config.yaml
activation: "squared_relu"
norm_place: "pre"
rope_base: 10000.0
bias: "none"
init_std_o: 0.0426
init_std_up: 0.0426
init_std_down: 0.0
lr_mult_down: 2.0
doc_mask: true
Each number is 128 + 24 x the weight over its row's rms, rounded and kept within 0 to 255. Layers, rows and columns count from 0. The size above them is the row's rms in percent of the matrix's.

# layer 2 MLP down (transposed), 384x192, rms 0.251, rows 375-383, columns 0-95
size [ 97 100  99 102 108  93  99  97  97]
[[158 104 162 176 170 139 143 132 131 116 133 111 144 160 141 123 101 179 154 182 120  96 156 115 162 139  95 147 101  84 140 141 130 157 132 161 107 114 100 131 129 144 131 131 160  87  99 100 107 145 153 102 129 145 149 116 128 128 131 124 160 113 138 107  82 114  96 105 110 156 161 104  98  86 129 131 114 136 126 123 135 139 127  94 123 164 217 137 114 124 133  96 132 134 129 131]
 [142 123 151 132 170 105 124 138 114  92 121 147 133 161 134  92 105 114 138 101 167 149 130 174 114  70 127 150 113 133 117 165 171 144 111  99 127 168 143 174 121 171 128 143 112 142 116 168 102 143 137 128 120  92 168 160 104 161 113 130 120 111  94 163 123 137 124 155 149 116 154 116 108 114 176 114 132 101 132 145 125 133 145 138 130 106 171  96 133 116 156 146 113  86 126 110]
 [129 116 169 151 117 110 162 117 176 107 135 152 123 110 105 158  88 111 104 139 152 151 138 119 113  83 172 145 164 135 166 135 102  92 151 147  70 167 137 103  99 126 140 139 146 126 144 164 142 155 109 107 115 146 151 106 126 138 152 138 133 113 137 130 127 131  96 130  90 184 131 121  86  79 119  86 135 135 127 133 131 160 131  95 130 147 149 125 161 125 153 114 105  90 106 114]
 [105 126  98  78 154 125 132 119 169 124 119 101 126 133 154 138 122 156 160 118 123 143 116 115 111 137 117  91 133 116 108 110  91  76 137 138 109 121 134 124  98 107  97 143 118 148  96 146 113 108 163 109 114 164 199 153  88 137 155 140 126 112 134 161 107 110 121 112 140  84 109 140 158 109 118 122 141 106 167 163 107  81 161 157 110 141 139 168 102 196 114 163 109 124 129 111]
 [102 107 104  85  59 113 123 159 141 158 126  94 156 138 121 117 128 140 125 195 121 100 143 144 156 156 154 142 132 126 161 143 131 129 102 144 126  85 149 119 134 120 112 120  80 111 118 170 148 109 171 127 128 156 114 116 155 168 165 126 160 136 163 116  74 161 146 124 136 126 140 105 121 125  99 194 116 162  81 140 120 107 148 121  99 112 163 113  94 111 127 118 169 111 113 113]
 [147 106 147 127 157 138 156  95 121 121 179 151 130 127  68 115 148  95 152 165 173 112 124 125 143 118 134 136 145 110  87 134 161 160 168 111  71 126 140 143 128 115 117 116 134 134 101 190 124 133 156 127 161 154 132 121 103 108  93 126 126 117 143 112 122 135 115 121 140 153 121 172 138  93 134 144 117 149 142 111  95  85 172 125 113 149 136 122 112 157 135 149  89 128 101 148]
 [119  90 121 129 116 141 123 142 129 151 115 160 147  69 115  60 117 115 111 125 122 124 111  67 141 104 109 103 125 113 102 128 122 109 125 147 157 124 123 123 130 161  91 140 102  82 152 111 172  94 113 124  89  97 105 129 177 141 134 162 132 119 123 112 117 128 159 139 106 121 124 158 153 102 110 127 123 126 115 102 156 102 124  82 124 116 115 100 145 142  88  89 142 124 119 128]
 [ 90 164 138  99 146 122 149 137  86  97 139 111 134 133 119 108 160 137 115 117  98 136  94 131 137 110 114 136 126 130  98 105 142 126 108 112 126 108 153 130 127 153 134 147 133 141 144 100 141 184 139 119 136 108 206 145 177 103 162 144 159 123 111 171 143 101 126 155  93 154 154 148 129 151 123 109 130  89 142 128 137 104 105  91 117 190 127 147 126 102 126 150 125 142 125 100]
 [ 94 125 189 104 124 114 119 166 126 104 123 121  86 109 164  89 135 135 173 127 111 139 102 126 131 111 136 122 115 112 128 111 115 141 134 117  70 119 117 136 103 148 134 171 105  87 149 101  84 137 122 123 137 142  97 151 136 135 157 106 151 150  96 169 160 112 129 113 142 118 126 100 115 119 159 127 121 146 159 160  93 111 114 157 120 181 104 149 116 114 101 138 154 115 114 114]]
# layer 2 MLP up, 384x192, rms 0.255, rows 376-383, columns 0-95
size [ 97 105 104  86  96  99 110 103]
[[112 131 130 155 125 149  94 114 121 120  95 134 139 108 131 125 143  88 132 153  99 114 152 118 171  99 110 156 112 145 151 128 137 112 116 110 130 158 133  90 124 123 146  69 130  75 157 121 141 121 120 143  95 144 168  91 130 178 125 116 138 160 101 132 151 153 143 151 169 107 121 131 126 102 114 159 150  77 100 103 138 123 150 158 188 107 103 124 119 132 115 175 111 105  91 109]
 [124 139 138 121 159 151 139 154  79 135 133 136 120 140 160 112 115 132  86 144 142  98  94 138 133 128 174 140 160 136 125 149 139  94 133 113 149 111  85  70 157 115 170 115 156 159 114 114 133 141 134 129  98 184 173 148 176  96 134 152  80 170 136 134 117 122 126 164 138 117 143 154 122 177 138 100 149  91 119 162 114 138 136 112 131 172  85 142 162 177 139 119 135 134 115 141]
 [176 139 120 173 105 105 106 106 134 149 153 149 127 101 116 166 131 115 102 139 119 109 143 134 127 125 138 177 137 103  92 133 154 128 112 144 141 149 150 150 123 138 133 131 144 128 138  87  92 147 143 183 133 106 137 127 146 136 189 117 133 148  90 137 128 136 120 165  97 149 129 134 103 123 114 181  93  86 145  74 137 119  98 157 140 111 124 106 113 117  92 143 101 138 127 122]
 [118 145  96 135 130 137 125 124  95 109 147 124 115 131 175 120 137 111 116 113 134 116 112 139 119 127  85 103 137 132  72  79 129 148  90 123 117  88 130 153 113 166 115 153 151 141 111 111 137 189 140 121 134 113 172 128 130 141 143  98  84 121 106 187 131 143 100 159 106 113 125  84 138 137 112 118 101 104 105 110  94 134 131 115 118 143 105 126 174 124 164 142 159 128 110 137]
 [110 133 113 181 123 115 139 132 125 143 130  72  80 132 148 123 182  91  90 143 124 162 141 129 120 158 114 135 132 135 122 117  90 144 113 124 140 119 127 156 123 135 115 123 136 154 153 116 136 115 124  95 135 108 115 129 145 141 115 161 136 113 139 127 136 177 173 104 111 111 130 173 168 145  82 164 139 138 142 104 126 163 130 142 113 115 173 165 118 127 103 111 140 140 128  84]
 [142 126 115 115 146 118  96 138 141 135  95 116 113 118 168 108 136 146 103 160 163  82  88 161 107 124 115 135 131 122  95 129 123 121 100 122 201 138 105  86 141  95 147 105  88 165 169 135 141 123 112 118 127 161  96 136 176 114 158 157 106 100 175  81 107 110 138 147 117 113 151 141 121 156 123 167 128 109 102  91  97 142 126  92 108 104  98 144 118 120 105 152 126 147 128 106]
 [118 166 168 120 129 131 152 110 154 182 104 140 141 115 155 111 103 137 111 171 143 140 110 133 110  91 113 130 158 135 138 110 161 112 122 173 106 118 169 168 129 144 123 147 178 128 157 139 101 126 146 152 105 166 168  48 108  97 165 100 116 162 114 147 117  85 133 132 110 119 120 125  88 152  92 127 142  97 135 159 122 125 166 115 123 159 125 136 125  62 123 149 119 147 121 107]
 [137  99 127 151 136  93  91 134 147 130 103 135 147 165 104 142 101 111 120 136 143 149 106 130 136 169 105 168  90 132 145  87 147 125 107 138 157 138 155 125  98 110 148 133 163 102 154 162 155 101  76 128  82 104 136 144 125 149 117 149 124 109 165 138 178 101 109 127 131 156 138 138 111 149 106 136  92 141 110 114 132 139 119 135 119 110  87 157 111 156 107 139 157 106 146  99]]